From a checkpoint of a small transformer trained on Wikipedia.
Size: width 768, 91.9M parameters.
Each number is 500 + 40 x the weight over the matrix's rms, rounded and kept within 0 to 999. Layers, rows and columns count from 0. Numbers have three digits each.

# layer 3 MLP up, 3072x768, rms 0.0213, rows 1671-1725, columns 512-639
474534511433463522537541486459499515523543535494550508434472477556527522523388526430491593564534436613576536533497605486518536444572538563481592487476524467432440536529476522485580483453440477548515500463438563483473456411468574463484525468441521556504556391470500572551606501461462526424409460506486555539523484514478462550461539524509564480441428515451491437461450576603489414493504
446504532417514491508538469547523517445505530521568379542543467518515520464507509479471497504511530549478552445544476496418462527579509406505464478536450475459490494508465475472532506537453531476487464523538428513438480545527518498505502476537473553475512480479532509554559571498486532506442541500522538531550527462493583503480471519504496453480465462521441497421457505501557440458457
477428517480540524473534512456532544478581486557517561583471525464462598486469477493550487494482502476532465507572526459505465536455563460471505492576521529507494487570460440505532501549506476595495554535526539540489545510535542434469563544456503457471503396563515593482547520430508452547423497513441549472541482469530594500468574455461489512492491425391525472445560364490535452543520
553535529462554496444520476492463629530473547515557560474488566477527505486493478438462467541564496492458508490577501562445440554478470483483538513517479565554473532499525505495586475558434575587546469540548486485530508504528502447443528441493505453488552503460525510430502441530514507524475513518527564428521507468502532450534530482497501532482529485496489450548525464557510483503486
476507522561549491506489443475465543483534636431527562499476474502492496523455562520472560485557525495556517482484518444454487426507488525531535449555513524488547470497488491568526453478514456547497444465574548475482520519494511446474590421484559544446536510512584531487573450492586508472455547558493472515502458505506470473542488551439479511484505555597582533469492477522519611539450
489508501579449461494499491482501543519474477508487497496458491478563478588454518510538514521438481524511536538539506520475495517474510519483555496499510528443525537457403452484534456518482571515512554516526512508537492537454453483501523542515493557461480501480526563459531581499472496425527519449453451460506508465476514495510477497550541496484552500542476472469506534491482516503507
526524561518583473457497459511540494486500547478487474481497508470518572492450481557544548437501513450450520561460472502484481548423525511452502441582447492502471478530526456496508401499453540562517481497502570537536432492550529490462561506576476537458603455581435488518528466501526462547401427519557569533547542539495545546446526532556486555440465429515416497443485503552511465521459
465596494473472505507526560484480490567518502453545509404481492528472481555541492564558513505524537477552540530474520493499501437504542509528511521410524592484513495409446505486467452538550503576578494544546485573537521447555489463502497428518498485468442510499532478549532533462506523460479552452567557443528472508529531480456536525471489523472498442503565520505495472464614504510488
551530430499543550476500491455531515517479480489513462517492509483525524517515528517496559516500534511493526476568522480542514489517445517401467531555522460448550478513579483529475463474496501508465433545581456521453480445523538569485474502528552543513581473492543497491485537466514470512501507463439517494471507491533537512487554495492473518574586450513486529505523507443518540506440
534582564511555560491530528492469499497532491476531524551508540437539525530486457518535461444463442539433494574555567443518456497493426482518496485579440460556482496479488454391567495507461574558490442554517471415523503519463459482509500504459564517556583504484477505470523469504475484453484507502457428507554495551461451582503507484521473559534481558489550516434452512583541511402555
576496472518614491520530572500555480449542512491464469593493518454521523550460467495475526527508530550465497519495479494586475476517524521529542484487482537509517556494460449492488440461454483464582457467481489417512549423510563494443425481458515519465516505474549512441520528540498517556390535505500436498490421465496494493516512524448482478515460448461510519453548519482557478516396
496498424423529509468461513500544537506515528459534476492584513474553520507528432515465503499482568499403512476482600519483432522530487437415462536506512577480478513504467515500472554495559492559484450522540456500471408436486527461542524515548478516537463483492473499516494475516553503540528488523536447519504503461510538473536450548460533486460457521486502477510487472489606491525512
537521474494495486462517439529545558485514531496511506388507498556527504478496473515499645485472598536486507498498483536560439486462501566461522543418550510488518536472542539496454433471497499490509422582509515481472481559527438542499498475504490501579512588469496504524480475515513609480459478501404509517560529587504462576512506499560598505431488469472500513493449622546480480515486
514539498517478464557467534480530560495533500555498511515514505536453518478530498507546593541470551464545497497511479502521509441533545571515488469501444430493518534512513503478584481523483488512470530472488517511484484527469464435472539555503510543538534512489499545498512544534584505535543465463498466485507588473556495462505457523518534516505477524464496432443477479500539475459438
494479462481504468498493465540512546471522504484564515455591468489476452403467493511492464526520543495489426540533534444470466472554442426486470509531459499424404515464573377458539462504450545583484474413534490490535531525526477520496478453524543495539519502466576585551498462519550571512437498494541519554549538520431533507462560452421478540494525488499478484534520520509566522571518
502478460459520457466523520508557565537506542572458450471488564411515493474426519520521483511538494512460497536479497520588488492512533556541508490503499435594470502488496540535500486581546486519501433419402527558513510475513480591429471571546515454471497500506495550513498562571537499544567546515520467517474472433552462524517501484482493501571556509486486512486485506533519550491507
509518545532487523554515554428495515480566521596515474453512563552531492462445510479547552517489531443536471441529492439517483503501567467523513565490586471541490492522526464546503495452609459541539521472471581465473485397481533534468484505451444518475436451403444524600521560544530532470482420490517501428473552527570487453503473497521535477505431531489495481526481503554628575457488
465499469569548506456481492485452455520531504556513515464516571549521544508502473513491504522453508615523552565546582521531506480443549435486488477459516517477459495575512474478517494437509484604513527523534519448541506511432541495422509546581506555566505496539514559492487526535482426503503479488486454489504462532502533541488519567481511556451466525450448477412501484527564453478492
551517436475507512477486468524513527469462509422533525480548478460499527519470426470495560487488443509472500478555482465516516505486492499478470522486559479507472439509557576540514453508468478506498515515364462476497448465561528473509462471549511435539457526543480530489484445502573570523489523497515447451548533504559508575556487483595579462479549523534564493504535494536527554582471
469503479461495531501490474487495491521542539469505450529648454532532469512526471492549469503509485483475514536513552476484521541493580532511475514492501515553515451514487530515561492518530487548559496457513550479516483410508499422421494471514547551532525440559433533491494558527474489498526524543596568542493569463534529505500516559522508400468442571464479423496483487489543493528433
458523525548558469468522423517503486478542529522551536500421452523458516588522551512507457517628457529475500495528462505580568470525481490542564412509479479518489506546408539510488429569544504532523506497510516544498422463510442527489482569525579480451570476502501525513501532578509563486543463402442446544551393464542497470451539523511584457497509534495534510531496424620524563500510
482475560532523483513569530533548459480566541478555511547517498482564446513437532430424535472470454445482480575515469416527516527411481410499500484554468533557457514445509527489513480485540478514529483495420531563474438395497501494492462472486542489527539508569527487552490417452500477530470500441461520467579482515566508480481516571505503477503516498456497471510464436581481502417525
463510482421524507517560490493510528494522515479573477482483472528559535541481512454539445528505578533450560458506505524568522556468462500477529478427482490486499493525402599515449469520474429476440468539525514552521433514482521524467503396501555460543500537496479473549517455516447531463517510474535532510489493547531499474446482525518580528471458505421482431529509531436482456445448
555507466490512441542589518475469551445511505526523577495505459473532579458575501447547473516462452452440526567425461507497473515477491449556512512439477542569486475461513505484550517477500577517540530455519504467475482442513494511470490504487491489534513511503500518504477466474475542548489490479472482489483517438463472537447462571511463527496515584542468490438470451487482443453480
512512545518482445505510478511514550512526437519509473500562443471507537515451512470507560492475530550443526566516513520527420481482538474491456487465579506464520451486498485496586464573509524480487514558510444497459550479444533509470463504464561510478533498487509434528454513544474491512467396480450510498534470514468428517510518455505516489501410510558505550483487480421419473517483
543507551522453492449554488452435490497580541468504520473499478579528487537444495601461491510484553510513447493547472463508498527474457530587466500463529458468527513450492555478525584480501568462517509537527530474403487464498427520476535541457514549564502552571496492516574465475525448528474462508589515558533514537468538471507468495419545532441525485505407457527462492463514472454476
580549487521495549527488476511450510530514490498519454548477500443459493490466551570479532467498461524462499474436507474531486530406456496516555463442521549535502538536499413491456459501492454554491583499500513506468462469527484461462482517525534549584474533453539520483416545470487456488502578560507437495454528521474490411519499449431535480541536515462499486504514504547515552486481
514511566476500423439527558473512504516429480530513519549473447508500510520512519468528497518543508521528462495524522521504540484528534480528497470514536516511529555503546410473569483489519492559468528462532496471443483527435489496437509520463488455505504485499496513440505502496506561491464503528384517491497494513510478485555437512495549549529515500457482515490443463502574528439558
552490480515528493493576525468550472477445492477439529509566451449446512500422466452543548512578496571485564521467505538514439540432591502452565437462598500527443423551489509515551448516479430551567549533405540596468452527469513479494483524523442505544489514523483474506540518494567480527504455453501497483518515578491561458481461439510615487488461434473540454510623462512476531528509
497574525449537458573528482528501522463550554542499439516477520500510561480563474518441551546453504540560509562536456478448458465465455536478442533520550505522533448503516493552457480448473506567616457587541525418539471509545472447398439501518533498480492506490512490523450431491496435592531433557475444548569428475449533545484403452551529477461566523533568523421478480541486551534546
515515446452515577498554480490494577491488475542534442425549509528511471406460486545497547512498501543521527446522506518457447513502571546505556523497507507509477467505500435568527469498510496472417520460524480440452505489496481449413437560489516558472497480503519547521515531477571526476495565606565498513413502519449532549503551507443497517523512511545508492486516495565617504510476
515470457463521483451487513490515508434488583508537506490548569510413506442485430529444436536476474501540534501512531520485468477519491491526476478545487503616531502475529479571519535516507480472500533511473548501490472496473528497485526557443479456519511520539539545520529508544519550476494509506573504547504439545508473523486553516526497542511454567487542596446548463564599491463458
472525518470504498437521566457527485516574567516562538507532527454494608542497490476504506467528499485471542491554589510556510493484430483464487463503490484516431507537521491607463455521482534527529466516533498500433432496506523466470479476479540474491531497506427544502484496514439528538449544484475563518536484477511580527502535506540497505549484529501471511460488524497547524493465
519545586503481508447536472538529572451530529529550525483627488499565567535469472580425527537520528476464511460476519607510553476463475486538505457490492469524531473533540490448500528500484470544553457515460529550472453488471498495518564589549451469492440550507497510491515526492486599543406522528548467503492520491386587522454513521513523502534507492446500432540527437443546541548505
506488436521546476527511437548551505531550493514513481480478479560543501456419541489507506554503488467477499556478571495482566410568505478533503526471549513473489462501521504568520449477471498470494523481500516489551491569497512488467554457507494484540457446463518550544546517508482506529469461432591609472519507395534518581507486450479517490531408527517518507517522487506472537477501
514570531496496523511579495612476534553499531582511467414466494497550512491436585481536533478510495488556541543514483474506477474544612483434554495448534477450490521444447460491556540485440497521587602497537490492454444426561459492519484465469511506474493492481495552539481485493493500409465487469514560468481520419498523570509559502540578524492524556441558494493430487533444558504471
452518448519527483555514571452507525552503524453582505521485497509458491509530559506461502481489500522446508591480463535516517476508514510524529548512452446504422437486539459466511407434501562508480483493536499435504487541512511463503522514492598469542523511503483553489543495504489569571541506459494475456511485509461473507437463499523432483537467500471514484436499444570504507424515
577503511498508467451580539462540516486550499514558552432464488434540485438512558496487470533536524538558522502564570552527506519438451480497483493446499511482424506518500462491509513526501487452480484412440433539476512474466401505507497518519475507534569535519488491489527455444440480562507464459440454584495490540549483589503562517494508498442457498503512509545450496496488518483485
524535533527476531514488516476484605492517506522528483491499461411540549563491437560499529482497470489436505483458524646487506567490513519481575467534495490512455489544513468508553543471546456502501555538540477467475499449452501524473515592436549471510499486444499484451498503484510546544462539504574513509497554475474566481480476549507532519471429482479489511468451608484486551537506
491434488572487498481557472507528540559477589499496523467476516563518453528490489459477597528483567480539467554537440490544469573490482510455505443470460503431546497494500507510428524431524584576484425534513539438501494404509569508471450442562533438531518514466473544504445515426544564511504477554532502567495501453568528517508487539536550466606480506427523580450493497466508519491416
564453571567493419523466431488502494554500572483473396584492487501494474528539518471530519523460640511445518514451468493476471471529440441496472473528488508446516411571481515479550520476509513513448485399521445523523545540493456531490530528535546565487545535536557580378552530480513540553501492481489471525501505525455505541516552541469452389490496502477470526382476483480501476501449
497564479523501471498510539474550482574536580461527562467579536499543517561488550556490466534573553518479454479537465483503458534546525439464492480554448513508473546509511556536525462473485515505482523451525453477465505487498481522523502511500507505483532515442545514457518520522390498465534548502470508517482474471364514497502492481502513488502539452524483523468456572460501481552502
527515545518521422504591565489514494498456494510549501538527545500512438450534602586487527539489449473515526561584481521470520465406505496470531549492461504491482474530496449494524484514501530536550529514423551480479508494471484458479523566474525480539521502512520595476512451429570418533481523473513596569525442427538528532464491483485517554531545484530443455508411428541550428476508
451518454475498483549544518478478560459559521551524471523455451499504475475505560531517477495496448470474480513552554509538563528494506531547453480555450439525416528521491459465457543494559493499477517494497532546525456484449541455545529545527553518542492430508514501469519503428479473463547438530466450492519574533483561580523462519501489533469475514496577497446507518483527482501594
526484537488513554491515467436486475529434508485559436494484533533599535509516425480540460499553529519502571556563456550588491519487518518592580478540460461540486499517456506506544509554517469508508550484443536479464439504439384525442460525537494531527500442460501548494508509486454538532528476501444535509492481487464444450602458460488496535479539516454465552534447518447468537490530
537462485460463580467546529444496540539561521506504475532473489461521487506491561506472481485571441555484454475417490492518482603452431450520492516549515495450516451474540437469519462475528487496508460473459498557505489513480538470470591536471541467567532508466448541376554597471465562544526538492512456596531549555490535536535502480462489505508562526507455518463517443473497516465540
518574501508552476451600436537521549535590504502525570468491539473562499527516456479485483542509540523435565577561470519454479544421485474483478466417542486469471544583447417506545519446531473467542456471530488499494456520498542451484514499509616547483489512462539524494455489479524524516533545423459516470482538462451517559501506561510535463494505541615566475461544478468555513532448
527531519604503500549513516434510485546594519501509520503552555504545585450423453502438460511526527534481481553436549517528467510461443497462451534463504467511464510578492491450545514482457485512440489517500467457526523442544464441507473515536525525456427494461480504442528550433472533477511517477485531565516530441464516456460500500545555500545486536508553536531456518526566466502490
502467505460530566465537486448457574503613450478521419430529460554571464459468464496457515496568439444538485531505476549489468494526562496510482477404449533504443589472513574548491516473536483445647445491475534533486456432517482468409458438459464562465485473460446575561547492440531555555544480516394515466468509482440491507528482462527484495475451495500500514594483526569491462514531
557476499458491490546467467456552470520509524523566480452518467568458457485514464478553521483548527521566515504588534495441511568457521452470530509518509516493493476491540518479559460548432469508572420516496519476422452540493448494472469559560511515456454543532604524492495563456447534526532502487542488478473483474495531517465512538514524536476499505536526449481563457456515490519493
531542529509533558482451521485558512461454473481546487469524488541518514493475419478527461497496502544554478497517509460496469520572549517501511510531501461518550420466516523429513479547521444536504649480526461418503441506481509508501458538530505532433440500526384471480534549495467532497520604534569498499509456477536554517474507508552505465433526545496537491501508474522493488492502
568466535476517538475450496529496516530497497477539521480514466485563515482486515518446470520493527473463517479531529504528481546495481466492563504561489520478476486472507561417568467525545475546483506518469550560465456531583423461419485445532514488434526511539486535510544501557435482469484480550488521478569380568503482500481524506597510475530501498466526501531516428468495453465488
536495490556499509597519489458473524526468575475570493431505439496526506530491497518543463483532551550475481496521475472565505470556500527472440440527498416440528469502513505463461453497428528495532571508493494447503532554514567503469583466468517493510501478478536467474503522506444523499512510466533541487521520482496525515518530500489601487438459489486558437484508555515534580523478
466519551465501438442531512450497534477480474512551574417475464520480541468447500477421495510526555434502507471501505489541452538545542531445490572556501497626512537497492498515518494473497533525472568447527504506501516439435458562446434522509559508477487451528522504456524446540437459485480549527456546544495515473409457529493566515521537540513533545496490500551466526463453456520450
506486483501535487545482521479540510471458565482579487459548555548503504561475446527513512520543520491489421540467545506539517497516485515550461433535501545491468511558468505511516435542526501470469527455501492484497442516482432491478537596536521521579471520474531549523575594593587467520529498515473494466511517502588502404478439492470490433470526493470490501485462462527521446461467
# layer 3 MLP down (transposed), 3072x768, rms 0.0131, rows 1671-1724, columns 512-639
460518460542422522421601506481494475510484501516502530422511467426597495475399501502575521495517492652472488573415546486541498470578530552460498549428501564515498494525460535499574537571496406551454585527518541569542373506547569541386424449458457465458511504445555454492563522506572455544474564499515385588517560499500654481423534481539571472485540480504498611525430527477550413511515
600454589517520537500478509485460450490540472529540504482499551439529512506500509500470519552509515487468557494449488445522536454437521534511510401467570502504496506552450479508477520489532507516468531473504536464588554462483532479521420551506487452501501427499492480483499498496448439540539542513437510508508484465484453482498442496493491562540515538494501481480478517519514507497471
528516512491453474450508456532472558471538491493529443488511460509550457522485425581438496554538477478429593495511466516536366409421489505522472560488479529477525463461523440520453510454495493469401392500522439483468457567506551521459457558458492499465512441472557446452507558478483454491544517552554531518471459485479509464502405516481505529514511440463513453469486477521507498476547
510485465534505479544516489526479431496511480456523457517510514482439537494526484564569521419497464550462521485532526489486554419418487505556487524521603459468516497535428516527430555570393505572473493477560536512510475519417412457477459555499498505529464555437481511444532560537485502505497444445506517471527570448439554591519470497465442560442442473541512454519519592470455525492493
501419443419461489494550555489452519467499447559474443486470600471537458535563473455508477477474411481536466500469482610497444541535473483590508515527456487613452522517445515522472565526489498560438530500460449445544586494471481524522461568556448511621522505435451534491491478519477489520465482418535500468575504533528510528475465398542481478513517456501466447485475453427425521452488
536508445496503490576545518476528441529431506486501487477502531508526516461507506460522458440507545520510441513458507518507510450500469517433425542503555582549448520484476494524521504517525486486505452474475427503545452498504480480527550482542544515534546470575476583473432414471502454516569534551453454487506508448514465486512466498515506484482484503475442566531450536525545482486457
472447596517513515509483559437500467497449485569490535450502493505530494464439540565492440449473447514493577543414488472535412559569480499512425481499427457459490493468455536533516589554499494518515507519490492544466488476527516460545482497529494499515500511612539559567508486460562526507538503487505501535449428482470523528515501516465538431436464523503562518483431474520501471522515
571453511578506514527487491493514460442462475581445484523522510515469504503580511553514530517524505486463537535514536484520499489473508507497540528533505474549473448483454550553516473430439439431508529497501506550530478529451579414558481518543507511553464513477465483525567497462494508528483474499508528459552496524469463580453465492480453500503511550474502490403545540459478450489507
409492534515565489492448516488548440501510540480491520491512505531497544481527430540433473525466428514521466500548482564477555510459550504531454454505452519579476552585488519484506533489550461507520535488514555514486522559494498540525488468460445485475467521534517507604515478544517588522550450497542415534526523496453527516504452488551455501454566503436508440483525531527516515515478
525493544559563473513542487506537533503530466508489496462578504498519493500531537520511524510522500449507498467460467572496520548514534500538522501397576498532508440485421510512486426485496517513515458533469524535479451550510513518515556478480455484491487432461446476472551462417509543514458518506423590479502515502514491478523476474516536517431476512525520494523516496525554463491477
440508471470483483499514525455459483461560467470501509541523562455500495550432541565508465525532450489499567478564461415480472485485576537481482523499529498520508479438530559493481527444552567600476495492453551489536509614558460535477530460441474473495536504490498471541514561459466536499438554542528559515509489557469484484511482506517439611464533502541539369496540486445497485433506
507472511448512418514449542473509476537448535428460504508567501499477556522592495504506535461491580546458455462424529558526450454556489544550514440562511509462566435466563480487457560467506515577465608573497520454501527520526474485472530488451553479524515475485477502445516498472466554579487508506494602492519518528467478523472481506538520577488532490426480443539501518494556544444508
499458539478490452448548494536527515538452464442528581625538543408507547579503432479430426512471540546488462527485534520488480490514474487497541590480512506481515479467491457488544598513512460437501511469529554495458506539525508400453507511453582520475497482489522492487578480564509483455477605524465469509426467524486572499371496409576537506482539469500516492554539390528528529409537
486437458499485419500533537503574586500525481526441485453526487497499396537492511485519491462483482563436466473513499507541532491488420506435461513521443563481536548477450444475496448487483555497417485500510543530537461481460499487466466547479514521506493489569513458560437485446437537492443533503455507412487512539517460498481492498511505464544471519478542465558453491466458498489428
543494499467500505486531521479463500543432491504528517465471483445511487443600468464492499462460479571427486498461491514528512472443527492505557542489569529481541550488444563499514480509526448468474555500531500567467501492485511537545542424510494522463453516521518467455507545486438526468531541506480514444447453515510633508529565499513503469535508500502495472598525502494536517502488
497546504540488484456488519473491531405557508476499486493503471532508526504536444470486499499524556529474554514444533472405462626540489498523500472516483511488516601476470538456546538531505464604386532484481460445395393472485462501530468540498426482417439450434429539483528489471461554552458589445572464485493502485486474461504567570548482509534527510461452519467574543425488485425547
506539477448508453550557481577512515521494511477538529534514449487549472474510453490496468463539468537515538475495507513493520539549469524480564509440484443486505429477514527423481466483471502543486484523448430538506500592631477444511520470546471473507512518573556445484512453490475534513498561441550502517497494445554514495509474507487500514485519546541526500586448515461451502463471
520490541441533476459540521512510534545524560487391545552514475494541510516473450538492491467557488491474559462420522528508519474560521494485516487473371465498467493529504435486571492442509528576483459484535534560467506538581518451462552493451523503417512483540487522576486537449496441477475483467480435516460472523500406545494467517526492477564470470533506494525506544548551462513456
515537475503536512518547532500483492521552534565420491484513529515535534518484611463439481522428528502381503460538560487492491463527509519513531499534601548453508503502463493491467465494442506497527459552567464513496527596551513493487633547480529568465510499455453498542525562440509482542470482455543532545530482487503469473487478487502515512520470537440481426515396510508453457466531
443532452526569528535463502506467527548477507433529494474521547493506473523542481590536426535493533468412597436479509526538521401494517519496513401535526492484482491536460506482554490459529539560507535515431465499554515542560469566474532516545461427513523541498509505488514458445514591506532518502459441555563454498526458488537521504474549560473516580510467474512570488495472537530493
481445508536551569495474463542573462471489545494511515525352489441559446464485533553504464541522421549497546455464567539496504413554498505489479515549543517463611550491450545471491506523470581481542612447553504458506499549527459449534424456554512452533532448470537509515538577549494450502557433497583518597529526467482514494487466485528561480515506557491542574523465458571454574485497
536562494492491495416535540463400538429422545452442437488521458538509476472482469500438491423526444492449458506436436502415517467504454530465536494500422500452515510458520493495465481524546550542497420526435476486583515512575430519490429515483561531507538499568521523503484461501390451429509469501567521596561474450491505452555452522482498520476454380502569468461430517527549520501499
510464507584474568500460476497548547492451484492524460523438499499450525497550481517548551456491495507517375540550480524482467455462522435477505471530508450508527498503528540477537483480460554529484551522568502493449478487519526466508557573545480436489467467543515500458462564503563559468433509505479483483455490569512523524472455484507483495454548452500503511486553508448521509530540
520488581562528526502488500537518522584520551455491526498484486496524497543535478464494491424440496582515514446546533560487489466494524466441500476514498475501500544438490511510458483462495510492507514526488571504505482548524437484461554572501469560467514543514510526478499518555433511585548544512477511484490564502570559517525484537457438428511540452508455414517483573531476533493464
489486489391523520582456431518471431472486490458504557472472459559508491498541543439498429446500521476511529547510526510502545463467459480524520537542505504555503471461518481477436575440528490480432447486505426559545542502538515509509487419523488514439487488567492527524560518444506507559512467458535520541558491532501518474565484485525527510501493507466499498514539479513480432476473
475492523500473489422501557521566517511487421511544496522525394472465447513586481456447480510565529422495523526574494539519503465499528486527488396518511494570513503442482536512527462492484550524509582546476547485520552540491469533495421523593486453531510429492512464504468502563505547476541482483516476480435520463520464517578487498518482481563474551518518449467488511488494429469474
486487484486471554483533485571495478502522523522476492477480447530479529439543513501504467558570509463507505443532500505538470516449508569544492472448489462519520533457438445558518500444554497471405506467475481477503469471513522598504480538477441436461541433510483515460452496479442469496459530462524426497479487479522568473539468477426489436562457596550420452532467484479563514514546
548572494521514530491481495442502487576499556474498508572475539575525499516531443541555522481453539424516456483495548557530513494510474471505451502542451532466523530461509496524479447511565544453532426561452620535572519475488519515513483429476470527532483529465526506514466479496463461499500404464533465512525510482488454542498501527510430490476524475502495506464480521525475451501471
579511535495538533465498476524473454488517521438402450531498497503472492520501451457514457499486484449575519482474581510451484506485497506433470468548498465475432507500505538451474545570504487437573511545578526551453479479478445472620536485492444480512507531542534484514517507491528437471488522451518561518478533547527575459511465493490473484512517492541515551517548534544526489504489
442518549518467524518505426518502469494573443506592486485523436483576506417529555528460540482541458526409493494509527498513545511518526439450475511509491494540458472471424533421520458560509424525494505472483455511497470427476488504508454442520521540542453502479465522495452455499534487465389514415566557490499482507484464473478518483574460495576499515428506513484466547480459479516499
515433549511545548475540595517504458520456439518547470585564474509411498505551545475465499491519457559469466463462493433461550497550537542490417550553531525505507566510558517529525509508488457536571507507496456488476476486545550456501464473519440560554573470467483483531535470488413473422438461538474564497509553413475494599501503505483488470492453424471468566520493528490471541480552
498523530498490481556590499500462484450639464502505463493451534537459440469543445480560514502490465521490490521480452474588478491471488577457485499485520522501495488478511525410425540463520496493507440463519461459558503487521497510512502469500498515410439489497511494438447505412524476452455483484444462523548549451559518465548538550507534466485462422458500495535502466442520542526493
482496496553496477489515495515461580522425495518509507548516501449536575479484496535506510500491500505596498568469469511514522481516539480537523475527513520505588527494495551514450543395469410512502484500541520449547494505456508524478498501549527525492479493520487513551537566562488476472513467447508508558559456530579420476483533497573466485449492502448526470528516541508410471561506
567442480484541518453488555492455507565426499524527461540485553485471603459562520470470558475506561554437573459466496547514516427467418568464488487513435505471475556432583457421503582503442521468490521565512576569556479549473513513607457561575559487491527580518482516545465491479511519552482523459544509476538635495464568559460502513466392495534525551497423500463558504471500530468475
456540523498609504476469485403508495549462530494455568570471459474460477503531466423471446534478568480476485457545497443471469583474488488545532519478485440472430533514441486451428546539517465474540574558545481440521489406580584561444430541518513492485533534490405510480512461496489570502530453520498455495481502513500472495513489535501475447533518498451447511459535516603526577526437
490526491534495486456466484489540432455442515467552535524563479471467528523436494539505519551435534511446516529543532609512512515515536430421567521506437494482491522513529488545487594466502571489441496537553528536462479552415485492482596582544540542536519504524469491436435533486524472514507485561495490506448508571462550536547464456513482486552448527462467513506498458416536474419497
527517481521506565482550535541574450491460447536534495463536470526495435454537475447503432565549435491463483414478439491481547460545506524524485439532468451541506503454488529513489541508441467517509544566450488610479486571435477474554504517489489446459440522508456500485494518491460536484460531515503488510554511537475524476534530510489466488495506482540504513484439493507487472549520
479517421483439522469505414546461508421495511421508482524508496527508536502551553508539529545490526493564466603595504482492464537494525460501519525534615451544502521555435559448483476520476490521471518556568495503439415528523483440510551521499541486468434438478533529512478586500593512480510472522471477443532522550438464486523451564506499495509445526473488474456532524459580466532518
545416451493435454483536473595430567513527441516492485499503591490483535522494456534493474518442602515550575404511555451485494434474439536506487508540467486527507545538536491476468567523569470594516485433538491469499539468498537514490445539450483494557543590501559514562460495508482446467484606542522537509497466487509507515483554513462504540545462471525516474513499476523537537538474
454549544511513544441520432493489529413544480494557486495556457469540569441481482515592535470531474503530521401512497474541588480543473537479451548451598468495531468569475513483537468482479517581462514555515481563513507508511479452490498561506504457458489456509509470534477500556498572510506544477451520519522515498408520438425495431562489494410479550522516448458517486499484526501547
508551478543525564473510481481473514489493491466556522504444555465503522452526505569517472502515503528429552562582423429529433460478485502535405450501557442486528509521532468592515472471515479520408450466597484508480531427495494512479516603516486524510459503496439478432443476538513419502505517493465540437497589472502520582486495590468520575524535508450524530659535509493535481505527
502431462558492470506493537510465509464460541556466454448523490514490503485487472512554531450447535494476482424529529535500495407574518599492451557514494491481577493476456455534492490512513578582545405465504514503494454554500497503511455549519517469460518515531475497527488462455489538473503479514506523584492548502549552441472520550506494513560483554466457474479537414550543416540445
590529497458500477610444486487517469529479529376487473442512450470443486559486517546462516482476592536462476413495509417431530534521555473519525500449449449433485437484557568459468518439465520512505550466508476533525484472554501539489472538544517536483460411474536527532496462488447480520476484489465529498434492533571477518498499556525487450428442526469445502497571483483498542532507
493479469443460451516550454471453472494454460473471538494493479490525408516492450504460492512467513517523458486515613506527549553538528543475501567449493513475522496573501480500464557504462416467515455483435501501502490448472514467469523439489517527471457458515467476472534571593531488453468517485530528553543525497446491511430467487482498515493488525521466459414524490434494509527522
486437468437529521510492537465491461539499498537502514508457508416539540433474549507536562446560477516519514393503490474508533519524521535481424469470537512491463548553540527503484467470505439481522494477535450627516499448502572436494505489544489501525495551492434450537525557541557510469537540462532513498533547479571513502502475486438456463515456485587458527483456498501512479514455
443507496478455500492461507571513529493497417509464542483552530430483534447544576460570476518528515519475535530501501455524479527503515533523558490550567476485485555521464520516503511484464488515501480514508544520511512513535527547530551490593478601443527499469504520607493436551559551463532486439544512516607504508388466568524514494555522461521517478486548469417482575509491493477549
526484465450396559450539445525533465417569582479574447466416493477432524558469496477544555541453444456395522553505395429449557470512422418530450463621527440540510499571497537465567448515523445388479588460511467458443387476441535508491505463498552487431477439468519521530452579533459505687521533431473497440531539391499453525633430557471511491509488502578585486527450509473495558453529
531506516460516539469471463446489474475432456520583513421499438539449495510551487514488503540564467532560420483487488480531508523470508511532475502563557523482506496481527509487533481553515502498546462568497507500454474594526538455542472571514483446477466502562480493561490500535496474518599496459502528473469489513457494507525451493540462521477481467539519476512461486526534536480500
478477459550542493480517531563446527498495493451536510523556492505474456539448584480464491406487499553510451503474484505400525552513477478515533464488528454455577506458460485435506647592480568478447496410513497490478475553503458500542549522529557470552490580490461475510503508533496452530558526475490484548494484493457540511486573515457569483529493529489529500523526487492518548413498
524441454442541429469499500531439493445501475496488493541496537436486479438499486542512441575557509475448472486544518466521440453487476489501453453562537524494501498480492479502537445432511526471473532541591514521501538490525572491478577431489533510511506506428506446491548502480496502502490434527451477524527552501548471560482497510515516495515483546508500520539521551464439460467525
430492550490438494523555482509490512511512500487492446529521572521563550511449495475474515479478485501537497496499481496515511510522443482544490571488506515525399494547510495520506468497454550460472483492427471534454511583458504462531485500486471494461571571470551505497540538545510472465490493491516557505452532439479515562444574509431492536418494501558477487484530504526501504500460
395528407486489509427539627494469482422434548510481500558488445450558526485517517507491481507547480559527558473528494453483460505452501506438434484463476512368502499473500440492538541477530428480564456459557443500490502476440545518519559556492546535516485501609560433494590450549548454438516538424481469548508572470506494480482490563564515484510465538526537551505551474486434453520543
549513491539487519444493497531616411560592563578486588489521526468519480450550560564486539448502537497484505514499483570472479501500463506485472454442478506418467505519522520452512495500507494489450498508501478471557458418576425517468457530544470516445453574515549423507456522548471416597495449521461492507509525507444568536411534481512493498526468534499481490517509504480453456493498
375476506528569525581497476507456472485528513532497451550463573545505576505484492468521548455489496443462462541488499531445477543458447487523537524436499531511467514479482536491483492496556462466460545504429472523537476542511514464469513532453487512412536564449543540552471525420565578466510520485457557502524536499461486539472478578461430488503520499557486500472547556483457543472502